Each number is 200 + 30 x the weight over the matrix's rms, rounded and kept within 0 to 999. Layers, rows and columns count from 0.

# down: layer 4 MLP down (transposed), 1280x320, rms 0.103, rows 74-116, columns 80-159
# up: layer 4 MLP up, 1280x320, rms 0.105, rows 75-116, columns 80-159
down74,218,173,237,204,204,251,220,189,185,268,217,164,202,221,181,250,176,180,191,241,210,189,253,198,178,224,204,162,222,217,171,186,288,211,198,236,171,144,186,212,208,261,225,189,153,182,163,128,267,204,185,189,193,222,214,211,169,141,167,210,163,162,207,219,152,220,160,216,204,231,244,238,201,153,220,214,220,180,204,247
up75,202,182,176,155,167,220,179,166,190,202,154,157,199,225,237,151,184,150,200,254,206,240,161,176,220,188,149,238,193,223,207,261,198,204,173,184,224,230,192,181,180,243,206,188,225,158,176,212,192,196,208,218,189,146,179,122,179,156,219,217,166,184,192,206,148,218,220,211,215,220,167,227,189,186,206,165,197,192,231,228
down75,224,241,202,155,221,195,227,195,237,178,198,228,156,230,173,209,195,196,197,173,201,195,226,150,184,226,197,251,204,165,192,214,177,195,221,176,222,160,141,212,227,188,172,225,202,165,178,171,201,209,138,207,215,225,202,187,176,224,199,203,229,203,214,199,216,131,177,172,173,163,236,155,261,196,194,220,199,201,183,166
up76,142,205,162,203,139,173,216,168,194,211,237,202,204,212,165,225,204,187,174,253,235,184,199,167,149,171,177,158,224,129,211,260,266,231,221,130,185,222,236,212,202,196,231,220,211,126,231,207,225,245,244,232,220,186,173,228,176,203,191,224,192,188,152,203,179,257,172,212,201,163,186,223,230,235,233,202,241,279,203,201
down76,217,234,166,211,243,194,188,218,228,138,239,169,188,196,164,182,221,176,147,262,195,212,165,184,142,129,212,186,185,252,208,163,214,156,234,152,158,248,197,246,198,202,201,189,208,189,165,188,158,179,227,186,206,212,256,247,199,248,184,236,206,186,215,137,203,190,222,215,145,215,193,228,192,208,185,209,205,202,178,168
up77,194,196,160,235,196,200,172,157,193,214,207,146,158,166,234,150,186,225,211,234,177,194,191,197,200,253,210,148,248,192,186,193,197,167,220,178,220,199,222,211,195,162,177,193,223,186,199,247,188,208,205,232,195,155,220,164,249,172,188,179,189,254,181,174,175,246,155,179,241,219,198,221,233,185,208,221,178,134,229,227
down77,218,260,209,218,205,203,204,179,197,189,136,249,216,222,214,223,209,162,272,181,245,249,177,207,213,182,193,232,223,215,190,241,188,198,213,222,203,202,246,148,195,229,215,173,195,223,239,161,236,197,196,157,229,243,186,206,192,230,171,249,200,182,170,225,252,198,244,249,208,214,198,218,174,203,174,173,251,155,197,215
up78,219,218,148,224,174,145,175,225,228,213,228,191,196,180,229,178,189,135,212,291,207,227,208,221,244,220,166,193,173,208,250,197,179,241,179,183,261,168,226,199,233,265,225,249,217,223,193,218,163,220,225,199,219,219,123,225,209,184,218,211,209,267,181,181,196,201,205,191,183,228,194,130,252,156,171,230,245,162,188,192
down78,168,197,188,151,220,217,234,178,219,229,186,203,227,143,170,217,225,198,243,184,144,128,226,210,175,233,266,235,157,119,228,207,228,208,205,215,191,206,245,184,217,156,161,253,230,199,215,212,152,210,211,174,199,197,211,190,235,217,184,189,261,214,187,212,249,230,217,141,208,211,186,263,202,230,157,188,145,193,200,178
up79,211,197,201,227,219,233,179,207,205,243,201,197,234,129,172,194,160,275,185,146,230,186,147,183,190,279,161,147,171,239,180,216,223,264,135,251,209,238,190,176,198,187,189,169,187,204,212,221,249,168,220,221,174,208,235,199,272,198,175,179,177,184,207,202,192,245,213,215,219,204,223,227,171,199,234,217,239,165,205,208
down79,183,134,160,156,232,173,175,242,172,202,190,253,184,180,204,195,203,194,171,201,233,196,237,163,222,219,200,216,191,126,252,178,194,169,152,149,228,186,214,225,201,179,207,233,213,192,206,279,153,179,191,182,189,176,182,174,182,261,192,207,236,275,173,199,189,208,180,169,203,200,256,150,201,202,182,257,210,182,136,154
up80,181,251,160,242,201,215,241,170,176,257,214,194,173,236,221,230,213,224,187,259,233,172,151,252,176,226,172,186,233,161,221,225,237,193,200,174,199,154,179,230,185,246,233,175,205,158,215,207,151,176,170,208,203,188,225,196,182,189,194,199,194,220,227,214,218,232,197,197,237,183,214,216,225,167,118,212,194,127,190,149
down80,206,215,212,193,236,197,183,211,180,202,261,126,221,163,170,184,167,227,227,161,227,215,188,165,185,218,254,199,223,201,230,285,172,195,197,173,259,200,206,224,184,200,187,207,213,215,202,205,214,238,228,168,182,204,226,174,164,160,113,277,255,242,118,202,191,211,223,261,178,245,153,153,150,146,260,216,182,215,152,274
up81,211,208,187,233,179,186,207,175,190,217,237,125,215,199,185,180,190,198,162,171,251,195,232,157,174,232,184,136,158,225,164,216,223,175,200,206,139,234,198,211,243,171,166,180,207,236,194,223,262,196,179,217,162,234,222,225,181,142,183,158,159,193,195,192,198,294,187,223,209,178,172,225,173,224,160,191,210,217,186,223
down81,217,160,207,228,224,169,215,202,244,185,176,211,226,183,229,178,229,226,225,203,216,203,140,257,181,165,186,269,236,149,178,146,171,212,253,193,209,190,214,196,211,205,205,170,216,154,233,208,155,164,193,224,241,147,203,209,177,208,158,283,263,198,267,169,197,115,182,157,173,213,254,251,229,256,176,221,173,200,193,187
up82,221,257,193,188,139,204,173,189,206,177,168,221,162,195,155,224,196,179,203,150,233,188,235,198,133,210,181,192,99,179,220,168,199,159,208,244,191,227,199,184,173,194,175,198,201,184,180,222,188,169,188,152,153,173,179,177,191,159,187,184,238,231,228,260,250,130,164,193,202,153,173,206,218,235,226,209,200,206,212,229
down82,154,181,165,196,225,250,213,191,182,191,239,169,221,191,235,147,154,207,209,201,172,188,188,240,231,171,252,131,195,235,135,184,193,233,179,210,201,221,208,226,180,220,229,220,153,198,189,170,212,199,178,251,183,188,190,232,226,226,191,198,214,173,167,154,225,293,218,187,222,273,225,190,193,184,188,188,209,210,188,195
up83,176,177,240,204,203,223,224,237,211,139,206,165,174,175,140,224,182,209,221,158,238,184,229,217,192,195,168,203,185,205,174,229,139,191,190,198,190,219,211,196,235,217,259,130,155,172,198,175,204,187,232,187,156,173,213,232,212,214,205,247,147,169,204,206,248,218,189,158,191,210,231,232,231,230,200,227,209,191,166,201
down83,260,167,175,172,223,165,206,176,241,223,250,161,229,270,180,147,206,217,160,230,225,238,240,167,189,233,174,178,246,159,143,212,202,165,196,214,201,237,253,195,179,170,176,188,178,226,222,195,169,198,184,193,210,236,164,189,168,153,168,219,228,248,158,193,237,234,205,207,232,207,174,179,97,159,222,184,216,190,228,209
up84,211,180,207,163,189,202,163,220,208,244,228,199,195,220,215,218,151,193,272,175,279,208,214,283,170,159,212,207,216,190,96,161,218,270,201,192,176,204,206,211,190,200,230,193,199,225,175,132,211,259,242,182,214,141,222,192,213,153,186,198,183,239,153,176,216,166,175,175,195,170,193,230,161,180,158,191,173,245,166,200
down84,224,225,154,218,170,179,190,217,155,175,190,189,199,191,214,225,248,139,156,210,190,173,178,181,198,241,208,171,248,196,192,225,207,185,210,210,219,220,235,157,176,159,190,208,202,190,181,180,226,220,225,176,202,177,233,217,200,217,215,188,147,172,159,211,210,153,218,253,135,190,229,249,202,160,274,184,193,226,252,201
up85,167,182,204,134,265,217,204,170,181,153,245,186,157,233,98,204,223,186,217,200,152,192,160,205,214,206,142,253,200,202,202,198,198,192,189,269,156,219,209,216,189,222,204,200,177,213,194,189,205,244,225,171,151,251,231,264,182,178,213,198,208,163,196,189,204,265,229,141,150,176,152,187,184,295,196,246,199,228,240,184
down85,199,181,196,246,202,173,232,196,151,183,185,179,233,170,256,210,167,217,160,161,213,193,205,216,191,178,218,160,230,179,213,197,211,174,196,202,225,251,239,184,192,231,208,175,225,180,183,254,201,172,215,213,200,223,225,169,264,135,187,233,159,203,244,170,201,172,195,198,197,180,198,182,260,194,247,153,142,199,189,138
up86,194,199,238,191,191,209,182,198,209,188,167,219,223,216,201,139,237,171,225,230,201,187,193,223,171,237,185,198,149,225,176,205,234,201,250,195,159,154,210,181,197,185,181,235,170,202,196,194,256,183,200,219,206,218,184,191,230,234,161,205,238,171,187,211,297,220,228,207,178,250,215,214,219,171,170,125,145,215,263,208
down86,169,188,234,215,233,152,222,204,247,141,158,270,174,171,203,222,153,231,163,191,192,201,180,187,250,123,205,241,205,209,241,195,166,206,190,187,206,182,221,196,188,187,244,227,203,157,209,250,198,223,283,138,176,158,213,231,183,190,244,238,140,172,250,172,196,247,105,248,186,164,181,243,199,194,228,218,163,200,171,207
up87,172,188,208,203,233,229,220,184,167,210,180,175,166,243,190,190,229,238,220,220,249,207,220,266,158,213,224,158,152,156,178,165,120,192,267,211,183,200,214,228,202,203,188,196,246,216,178,221,191,167,180,214,195,214,208,226,231,212,239,187,139,167,214,206,195,195,192,173,154,193,210,176,183,188,229,256,226,240,214,211
down87,222,195,180,189,200,195,217,167,172,199,193,223,184,204,218,158,241,211,200,207,225,164,159,175,192,186,207,220,233,242,226,257,255,156,162,227,173,102,214,260,240,207,194,196,204,230,175,245,179,240,190,197,211,154,199,145,207,221,207,214,199,178,229,199,237,162,199,186,172,238,212,185,159,205,187,227,205,157,226,120
up88,169,266,214,167,183,210,203,179,198,184,248,184,218,182,178,210,175,189,143,241,249,150,231,189,194,154,185,173,187,207,184,205,188,248,193,156,189,178,175,243,224,207,202,199,229,161,178,185,225,210,226,201,163,216,214,170,158,219,146,182,215,262,176,248,231,160,175,206,168,207,225,235,205,236,169,239,167,201,202,207
down88,234,161,183,211,213,242,260,216,218,175,211,237,201,166,191,157,191,196,242,250,201,161,183,222,172,216,183,174,178,178,225,196,227,226,183,174,245,140,129,191,162,142,158,202,180,170,220,155,194,209,120,207,190,197,181,159,185,221,209,233,181,156,167,201,226,213,212,172,204,220,243,178,190,190,201,239,175,199,233,96
up89,188,202,236,149,204,208,182,169,194,161,184,168,169,171,222,187,233,250,217,204,205,172,262,165,184,166,158,228,183,209,221,234,164,191,191,259,213,164,211,236,190,231,257,247,161,216,155,199,199,231,249,223,170,185,208,174,212,262,183,192,214,154,167,194,195,215,137,240,164,242,241,191,123,263,151,158,165,175,241,195
down89,233,131,185,209,256,202,189,241,219,228,192,210,205,180,189,148,241,151,182,185,163,203,189,170,153,197,149,220,182,167,220,215,216,187,213,204,169,201,213,188,165,197,209,240,274,152,178,218,187,194,194,254,239,242,220,203,236,131,174,201,147,274,194,217,257,160,191,161,226,210,165,179,264,198,265,135,188,200,124,136
up90,145,188,206,167,216,215,201,214,179,154,172,205,193,244,194,209,204,226,201,217,210,208,195,215,198,188,175,209,211,166,210,207,242,224,193,199,165,262,200,179,212,168,161,219,227,180,214,173,211,180,201,201,216,220,173,158,230,185,209,186,153,204,188,223,197,259,182,240,201,232,201,191,225,156,194,198,236,199,209,163
down90,257,193,181,200,166,204,194,187,188,238,218,197,186,184,232,215,244,187,153,230,147,123,198,181,184,169,237,208,213,233,190,176,226,166,165,141,194,239,178,256,210,197,219,151,205,227,207,152,199,214,213,250,157,187,215,276,175,183,182,150,191,176,181,206,229,198,197,252,202,159,199,198,173,229,238,252,199,163,219,178
up91,183,203,222,158,214,202,133,180,218,184,209,207,216,239,198,160,223,199,172,178,210,143,257,208,216,206,200,256,246,181,256,202,208,262,226,249,245,187,208,162,161,163,199,236,150,194,249,214,252,183,209,215,168,214,213,188,199,219,158,158,203,206,147,206,226,188,190,202,251,164,199,178,214,151,211,206,200,199,177,207
down91,222,209,201,190,233,174,174,229,170,201,229,187,215,161,212,195,166,231,216,186,160,240,197,135,221,202,229,208,176,171,205,240,214,148,191,229,185,248,203,254,157,180,218,160,238,180,184,229,207,225,215,215,180,183,197,189,209,175,184,254,202,208,242,137,177,185,201,180,239,193,168,166,190,209,210,225,208,213,190,192
up92,198,224,207,200,196,194,210,209,157,181,188,192,214,223,196,245,195,194,205,237,196,182,144,200,215,174,208,195,182,193,208,180,212,179,185,184,195,213,218,165,233,229,176,191,217,189,254,213,266,217,246,238,151,222,228,177,190,171,191,193,228,235,220,192,184,257,172,242,204,208,185,172,190,204,163,270,200,184,200,225
down92,170,208,234,235,207,228,204,186,210,206,190,223,203,231,154,179,230,153,248,212,219,196,176,209,207,177,220,221,191,240,217,231,213,198,198,204,224,206,223,225,224,149,180,237,170,200,210,200,215,181,211,199,242,193,207,182,259,240,177,186,180,177,213,188,225,156,249,211,222,213,218,200,182,212,200,136,205,219,181,167
up93,199,186,139,178,196,234,166,194,189,207,245,205,195,192,202,143,169,231,225,216,182,161,228,245,217,193,163,225,226,209,198,169,179,172,187,211,231,251,181,212,181,226,226,144,191,205,191,182,193,182,210,240,156,232,201,193,162,129,215,205,210,205,175,211,244,206,224,222,237,231,173,247,188,183,230,184,200,192,194,195
down93,234,156,182,177,219,227,194,217,213,212,195,196,216,209,221,217,214,193,221,199,214,196,231,204,225,179,238,240,207,170,185,209,222,230,225,193,170,170,185,215,250,187,202,203,214,185,207,306,193,220,193,267,171,168,197,176,199,190,148,207,166,254,271,177,236,165,246,195,236,177,177,193,197,226,215,218,219,242,207,214
up94,162,178,177,205,220,177,109,221,229,171,193,218,212,192,250,200,147,212,232,203,235,206,188,159,161,264,198,211,205,245,184,208,174,217,191,214,207,241,215,215,222,157,190,156,128,209,195,210,232,161,151,222,183,186,225,152,197,191,177,160,169,218,194,234,203,196,198,200,219,219,223,208,208,146,190,206,229,206,188,124
down94,272,183,192,177,205,174,230,202,177,151,212,250,253,197,112,176,215,217,116,173,211,162,249,237,239,224,207,175,195,204,212,243,200,238,223,191,194,254,165,195,225,203,193,248,246,208,191,193,149,262,232,167,247,179,239,250,245,200,220,253,165,219,228,191,224,227,210,212,207,227,183,216,184,230,159,155,179,210,188,200
up95,226,158,225,205,217,177,214,193,161,232,173,200,180,173,217,240,174,196,188,200,175,178,174,184,261,144,196,258,267,180,190,184,260,165,233,205,137,196,149,157,204,200,210,181,188,192,217,247,214,175,218,194,167,186,203,164,139,184,155,223,106,202,147,227,236,236,226,193,173,221,218,240,220,234,215,194,166,198,236,228
down95,197,154,183,198,188,194,214,194,252,197,227,190,130,195,245,205,216,167,221,184,192,226,195,217,214,248,261,240,209,216,127,221,248,138,176,237,225,192,207,159,255,214,181,171,212,213,160,242,198,209,189,175,185,215,213,193,227,257,216,216,190,178,183,223,188,192,149,169,200,170,198,174,180,178,211,161,201,180,225,281
up96,179,177,176,243,229,222,187,160,211,121,196,186,226,146,169,212,251,208,162,173,179,226,231,160,199,200,232,264,176,156,222,145,194,216,212,207,172,157,171,193,156,189,236,162,163,226,222,207,178,213,192,206,210,164,185,232,189,225,211,207,147,194,202,190,246,172,180,168,233,179,228,189,215,262,165,222,214,227,203,261
down96,221,177,219,209,243,212,233,230,169,212,212,185,190,170,179,159,190,180,208,231,208,172,180,240,184,239,194,175,175,176,177,267,169,187,212,130,256,203,209,215,224,225,218,259,223,180,168,178,222,166,189,167,121,178,188,196,221,214,193,220,198,159,192,220,201,210,168,223,186,199,215,199,246,184,222,203,210,216,234,199
up97,298,239,250,207,192,127,211,201,158,245,169,197,200,178,259,219,290,178,135,130,216,204,199,259,206,213,177,188,278,208,191,193,181,215,212,164,239,260,180,165,198,196,188,217,121,211,212,224,240,176,211,197,174,253,183,246,236,147,222,174,156,216,174,232,218,189,153,136,171,230,198,204,207,196,238,179,273,186,196,239
down97,216,181,184,225,199,240,202,191,212,188,215,221,226,191,225,162,181,200,180,253,146,229,242,154,203,153,250,171,212,172,204,226,217,218,183,215,190,156,183,236,193,216,157,207,262,195,223,220,190,201,197,142,198,181,186,212,205,204,203,173,198,194,207,168,221,224,210,199,279,202,176,162,187,217,232,215,190,192,211,192
up98,186,205,191,209,205,255,206,206,195,198,152,169,254,202,161,200,197,213,203,204,205,155,213,184,212,173,168,161,186,226,205,149,193,160,224,162,208,171,217,192,263,206,215,265,217,192,161,192,203,183,146,224,159,203,246,288,174,193,163,220,201,219,218,188,154,213,200,229,177,224,240,140,176,193,155,218,227,172,186,202
down98,236,168,275,192,198,179,210,190,191,157,221,229,179,233,197,189,164,191,205,204,215,204,212,236,167,216,267,237,202,187,190,234,194,181,179,243,229,154,210,200,161,191,192,189,198,185,256,203,203,239,223,215,166,207,217,179,194,215,222,220,177,209,210,208,180,184,239,157,215,197,202,216,216,228,206,218,160,200,212,193
up99,232,205,209,247,188,191,198,189,176,185,194,166,163,178,256,246,225,259,195,243,199,188,232,195,192,230,177,233,159,162,193,189,236,176,186,221,241,227,235,250,160,185,209,214,179,133,187,176,175,186,194,236,190,207,175,174,201,201,182,200,200,192,215,199,204,215,260,231,178,180,240,188,208,152,168,173,149,208,244,221
down99,132,185,168,181,285,147,185,221,210,147,183,179,194,252,159,204,218,208,209,156,174,222,228,188,208,184,173,194,162,222,183,196,205,226,232,225,167,176,192,192,208,225,187,196,209,191,189,215,197,235,209,172,215,239,234,215,232,218,195,187,224,217,200,149,171,245,192,185,214,217,214,193,178,178,177,228,185,184,214,233
up100,235,171,192,187,285,193,144,168,292,253,210,226,236,108,192,178,178,203,205,181,213,224,252,183,194,197,174,247,202,172,201,233,170,163,270,255,147,254,262,174,145,150,254,194,91,244,234,194,261,171,193,217,228,225,168,223,192,203,163,230,178,154,157,189,185,215,231,191,169,212,180,231,189,222,242,244,179,190,213,192
down100,161,201,230,190,191,216,257,176,216,197,225,167,145,240,215,201,204,179,193,217,224,181,195,188,234,207,233,187,180,207,141,118,225,188,199,194,232,169,154,227,212,202,198,181,226,160,210,173,196,209,217,179,187,211,219,148,187,187,292,199,181,184,228,200,187,193,182,214,264,256,211,246,185,196,100,170,203,215,208,210
up101,169,208,184,225,209,199,186,251,224,176,191,234,224,187,180,175,204,209,204,213,217,174,261,221,188,210,191,209,237,218,200,243,236,174,194,148,210,193,194,177,202,196,188,204,251,219,193,217,182,183,220,144,199,200,170,201,188,195,186,171,227,250,182,179,185,165,195,180,175,196,200,175,213,207,166,216,201,237,185,213
down101,223,183,218,200,173,186,213,158,231,175,200,205,220,146,189,221,189,174,161,212,209,187,175,204,235,168,196,157,214,233,178,191,202,248,127,201,215,192,215,254,131,213,185,276,159,221,163,170,210,224,192,226,198,214,175,188,174,218,257,208,198,211,202,207,175,203,169,208,213,214,197,204,189,196,209,174,167,218,241,221
up102,149,166,201,201,208,220,173,202,203,171,209,196,202,229,216,197,191,147,159,238,167,172,182,212,240,159,189,177,189,271,228,205,187,179,221,195,154,241,188,208,233,242,196,199,211,202,213,215,234,194,215,168,260,238,199,125,271,196,183,175,226,210,176,242,211,273,200,156,195,217,166,182,172,202,244,207,253,160,206,233
down102,226,236,176,228,170,181,184,178,192,209,205,199,146,209,210,144,184,172,238,178,184,206,238,149,221,170,228,234,210,179,187,219,211,266,173,171,263,238,177,182,171,195,186,221,175,189,130,226,154,218,217,202,113,159,210,236,119,199,238,197,201,130,214,195,177,219,169,208,181,227,158,203,238,206,182,173,197,200,218,188
up103,159,236,162,220,167,220,214,192,170,214,227,199,220,169,262,193,227,137,191,182,228,231,145,259,183,224,213,199,226,239,189,228,168,179,192,187,259,187,184,210,228,208,251,265,225,254,247,251,154,236,199,220,229,203,181,166,159,174,235,175,189,157,247,197,205,198,242,236,176,251,159,240,225,217,274,155,178,223,198,176
down103,208,212,216,302,303,229,179,248,221,232,175,179,168,227,196,202,175,200,198,257,170,210,185,186,238,163,196,157,166,215,234,189,247,179,117,221,148,169,214,138,176,273,182,216,155,173,204,166,180,192,167,149,205,190,183,264,157,206,194,154,216,242,200,242,195,169,249,190,241,163,234,167,173,165,176,228,238,208,197,151
up104,195,198,131,198,266,141,193,201,210,220,196,222,190,209,197,209,205,212,179,213,201,201,210,211,187,191,157,179,215,187,201,145,229,219,181,179,226,180,206,154,194,183,190,155,232,196,95,246,215,228,224,215,222,218,222,229,175,213,212,250,159,200,163,161,211,217,213,193,172,213,300,162,234,221,222,252,215,261,158,179
down104,195,227,210,204,147,189,180,166,236,241,140,211,203,228,204,164,202,182,151,176,193,170,258,177,211,189,202,209,225,231,233,245,226,196,209,168,242,171,202,202,270,193,227,175,203,192,193,214,176,143,251,220,184,197,175,229,180,172,193,236,230,221,186,192,160,219,181,184,268,193,183,215,174,215,165,212,160,241,156,194
up105,210,222,186,200,218,174,176,229,134,242,207,199,164,176,233,251,209,200,201,240,202,146,240,242,198,178,208,171,284,218,164,180,214,165,188,230,202,224,188,163,186,211,213,189,213,240,192,179,188,172,136,209,159,162,183,211,196,163,211,283,189,241,183,214,224,211,198,185,225,211,223,245,169,209,298,164,125,189,242,220
down105,193,170,189,188,226,214,175,207,266,122,235,177,217,148,148,222,175,238,190,161,200,157,150,184,174,178,178,245,172,162,209,133,200,149,213,164,184,215,214,201,168,191,204,192,219,218,227,271,241,175,170,184,227,199,189,200,218,222,228,220,192,175,200,183,222,190,235,193,183,215,249,195,182,194,144,252,186,216,182,151
up106,232,166,217,133,223,264,197,135,166,134,211,202,213,172,250,206,241,194,198,186,212,170,199,184,214,177,230,237,192,178,184,172,158,188,149,174,240,139,248,245,152,180,220,197,241,194,187,218,212,245,211,223,197,201,174,188,208,253,231,173,192,204,215,244,218,191,183,238,226,157,227,152,194,206,195,239,211,156,148,201
down106,175,196,207,236,216,130,182,189,200,176,152,161,209,174,160,184,199,205,199,196,209,202,205,233,184,233,181,241,200,208,221,257,195,204,225,139,231,217,172,204,261,189,144,205,151,131,166,209,184,168,192,231,224,214,177,227,180,185,229,196,224,239,203,225,167,209,222,231,231,262,175,248,173,203,167,173,238,213,221,166
up107,229,139,150,190,236,224,185,185,206,230,181,162,167,251,149,182,223,198,217,214,222,199,216,182,213,187,228,183,270,189,225,149,193,156,209,139,177,149,207,201,212,214,181,224,235,211,172,102,132,220,204,200,196,191,191,203,123,264,154,188,138,194,169,218,146,253,272,207,169,156,195,171,232,198,163,162,164,240,227,217
down107,169,203,221,184,215,210,210,211,160,146,260,205,195,166,233,209,153,193,224,195,218,222,168,237,206,176,204,215,217,217,163,194,219,204,177,174,253,227,206,195,162,185,169,168,201,220,235,260,177,151,175,203,225,228,189,110,231,143,169,198,204,247,141,274,181,236,237,189,196,223,220,225,156,162,195,187,186,195,209,272
up108,175,163,162,233,240,236,184,230,229,189,222,195,222,242,178,168,196,241,168,208,193,158,231,230,169,206,153,198,188,210,156,248,205,218,220,196,160,213,182,158,246,190,242,226,201,233,210,191,218,167,302,198,242,216,198,236,146,261,226,213,197,203,165,208,170,134,192,184,172,185,185,283,229,208,221,168,218,205,211,276
down108,151,209,217,240,202,184,223,214,195,209,197,209,227,236,212,267,251,211,196,166,180,208,174,194,209,148,225,238,132,219,185,197,235,187,164,239,211,135,166,183,236,255,216,216,184,215,192,209,199,178,179,253,210,221,183,171,242,186,264,215,137,199,199,167,190,208,151,232,182,194,183,196,159,208,215,231,220,218,237,175
up109,208,238,195,237,165,265,208,198,201,219,238,197,215,247,215,220,211,182,177,198,197,198,187,184,242,219,239,242,241,249,234,220,183,193,225,195,191,238,178,183,200,169,153,189,209,211,174,221,203,190,213,184,168,176,200,199,204,226,231,230,201,193,201,157,228,210,194,231,195,226,186,225,234,188,158,199,196,243,213,225
down109,169,170,174,218,178,217,166,225,172,255,196,199,196,157,198,198,217,209,203,297,193,184,197,213,218,199,222,200,177,181,213,222,192,224,202,187,210,235,217,218,204,211,188,211,194,185,187,198,255,218,240,173,230,212,238,220,257,254,204,195,162,213,241,209,136,249,202,185,213,167,186,161,197,234,229,274,180,235,155,179
up110,154,217,162,180,216,182,220,215,201,172,189,216,191,219,180,167,199,209,185,238,197,201,201,248,172,167,172,225,207,229,249,160,286,194,189,221,202,156,215,158,234,197,232,155,150,165,238,181,229,168,185,264,174,166,252,154,217,217,245,202,192,237,231,184,180,173,195,237,253,222,225,179,148,213,196,135,169,233,160,172
down110,230,258,169,225,171,161,205,172,227,250,223,230,199,187,176,168,155,227,203,148,161,229,229,224,207,214,222,190,158,209,153,205,222,212,182,254,271,263,167,218,193,228,268,223,244,178,186,179,164,224,173,172,198,159,193,212,207,213,201,167,186,164,135,110,212,221,199,191,156,205,160,235,185,169,231,202,203,191,209,181
up111,173,208,200,183,236,212,223,179,220,231,169,203,201,211,214,171,211,236,135,157,181,239,201,239,169,220,213,189,240,144,260,229,134,199,220,210,211,191,183,165,206,245,165,217,199,162,214,207,224,211,111,191,121,199,200,138,177,190,204,165,210,208,229,234,202,254,191,125,173,227,203,189,210,256,215,174,157,192,215,216
down111,216,256,144,253,219,188,209,228,230,194,273,191,200,181,216,218,153,164,201,201,238,209,230,230,238,168,243,231,238,204,192,174,222,226,201,174,190,209,157,236,187,195,265,198,200,173,182,226,206,196,310,227,180,165,199,219,177,196,218,205,185,194,208,181,251,212,246,258,263,211,188,232,215,212,213,232,120,230,159,210
up112,169,247,141,158,200,232,219,218,246,209,215,185,144,191,239,196,174,208,167,204,146,251,200,206,212,153,237,182,164,208,174,235,237,182,237,200,198,213,163,194,190,141,214,226,169,163,187,208,231,202,219,175,202,206,231,213,171,179,186,145,199,227,167,202,191,179,232,230,223,222,207,173,204,162,159,191,187,174,210,245
down112,228,248,182,223,171,251,194,173,184,181,218,191,261,241,193,220,179,170,193,191,221,162,200,152,168,219,166,216,198,193,194,197,147,189,132,176,227,223,201,174,215,182,153,175,129,155,196,207,199,220,227,216,207,174,172,186,149,207,185,170,136,166,223,256,173,197,212,173,172,133,163,199,186,212,229,141,226,255,227,175
up113,157,214,214,145,234,212,242,196,216,213,202,192,239,199,227,224,199,156,217,91,213,163,151,200,222,174,200,255,159,244,198,227,196,232,275,145,182,262,225,192,213,231,160,166,235,211,187,181,190,277,146,217,225,183,230,231,171,211,201,226,168,197,198,179,204,171,181,258,213,223,205,182,180,242,188,171,199,219,191,209
down113,195,197,189,237,207,194,231,201,231,199,191,221,223,182,167,180,168,168,207,199,209,254,204,199,221,228,195,184,170,178,161,182,212,140,178,184,190,282,171,218,261,222,159,226,201,216,157,191,190,225,206,157,225,173,203,150,272,161,164,258,188,262,158,178,208,215,217,240,237,251,216,194,176,179,222,215,241,122,246,281
up114,233,223,223,216,216,194,163,173,211,199,206,217,207,187,205,219,138,240,236,227,211,219,246,161,161,223,241,261,228,165,216,179,239,208,218,179,171,298,168,223,205,199,185,207,221,240,201,228,166,205,95,237,152,177,250,187,208,212,203,194,247,210,189,158,157,261,186,180,228,204,253,225,187,228,222,166,209,164,273,219
down114,156,187,188,198,188,130,167,216,230,167,170,143,163,164,205,220,220,250,209,136,230,183,195,192,226,181,222,194,188,167,216,200,158,211,162,231,213,179,276,130,189,153,212,187,242,166,205,211,230,188,226,193,248,234,172,174,205,188,201,244,148,170,198,171,163,180,206,180,250,186,174,167,228,198,188,219,207,145,233,228
up115,158,228,179,223,188,234,191,176,226,198,221,231,158,206,164,203,207,194,151,232,138,236,191,188,177,193,212,183,222,206,247,234,197,187,172,196,238,178,212,184,172,234,215,171,139,224,251,186,186,191,211,182,219,220,187,174,195,198,216,157,215,224,128,179,183,208,177,212,240,199,186,231,194,232,181,215,221,214,214,194
down115,210,157,240,214,163,187,209,187,213,195,211,139,198,184,197,171,157,192,216,192,221,187,177,182,181,229,209,207,262,240,190,129,234,213,202,169,179,234,159,211,231,170,193,221,199,253,184,209,197,192,174,195,193,196,211,194,186,196,219,203,197,248,237,207,216,205,216,153,139,184,197,208,197,194,242,200,221,220,222,193
up116,230,224,214,161,161,193,181,209,215,244,193,216,212,191,171,222,223,225,216,226,213,242,210,203,203,199,195,220,180,194,193,204,223,167,200,258,171,222,176,222,239,248,225,179,255,181,210,213,184,218,156,260,173,199,212,134,140,246,200,205,165,171,234,195,185,126,183,159,160,168,194,197,156,193,195,186,211,195,289,202
down116,182,230,181,219,240,245,212,193,148,230,185,179,193,222,164,192,224,125,217,229,216,247,213,222,246,204,156,195,187,173,185,205,190,254,183,210,227,206,180,192,216,206,199,203,216,193,151,235,163,255,253,173,179,235,158,215,229,205,212,191,172,251,212,220,224,219,169,269,249,262,200,251,199,238,155,191,180,207,219,224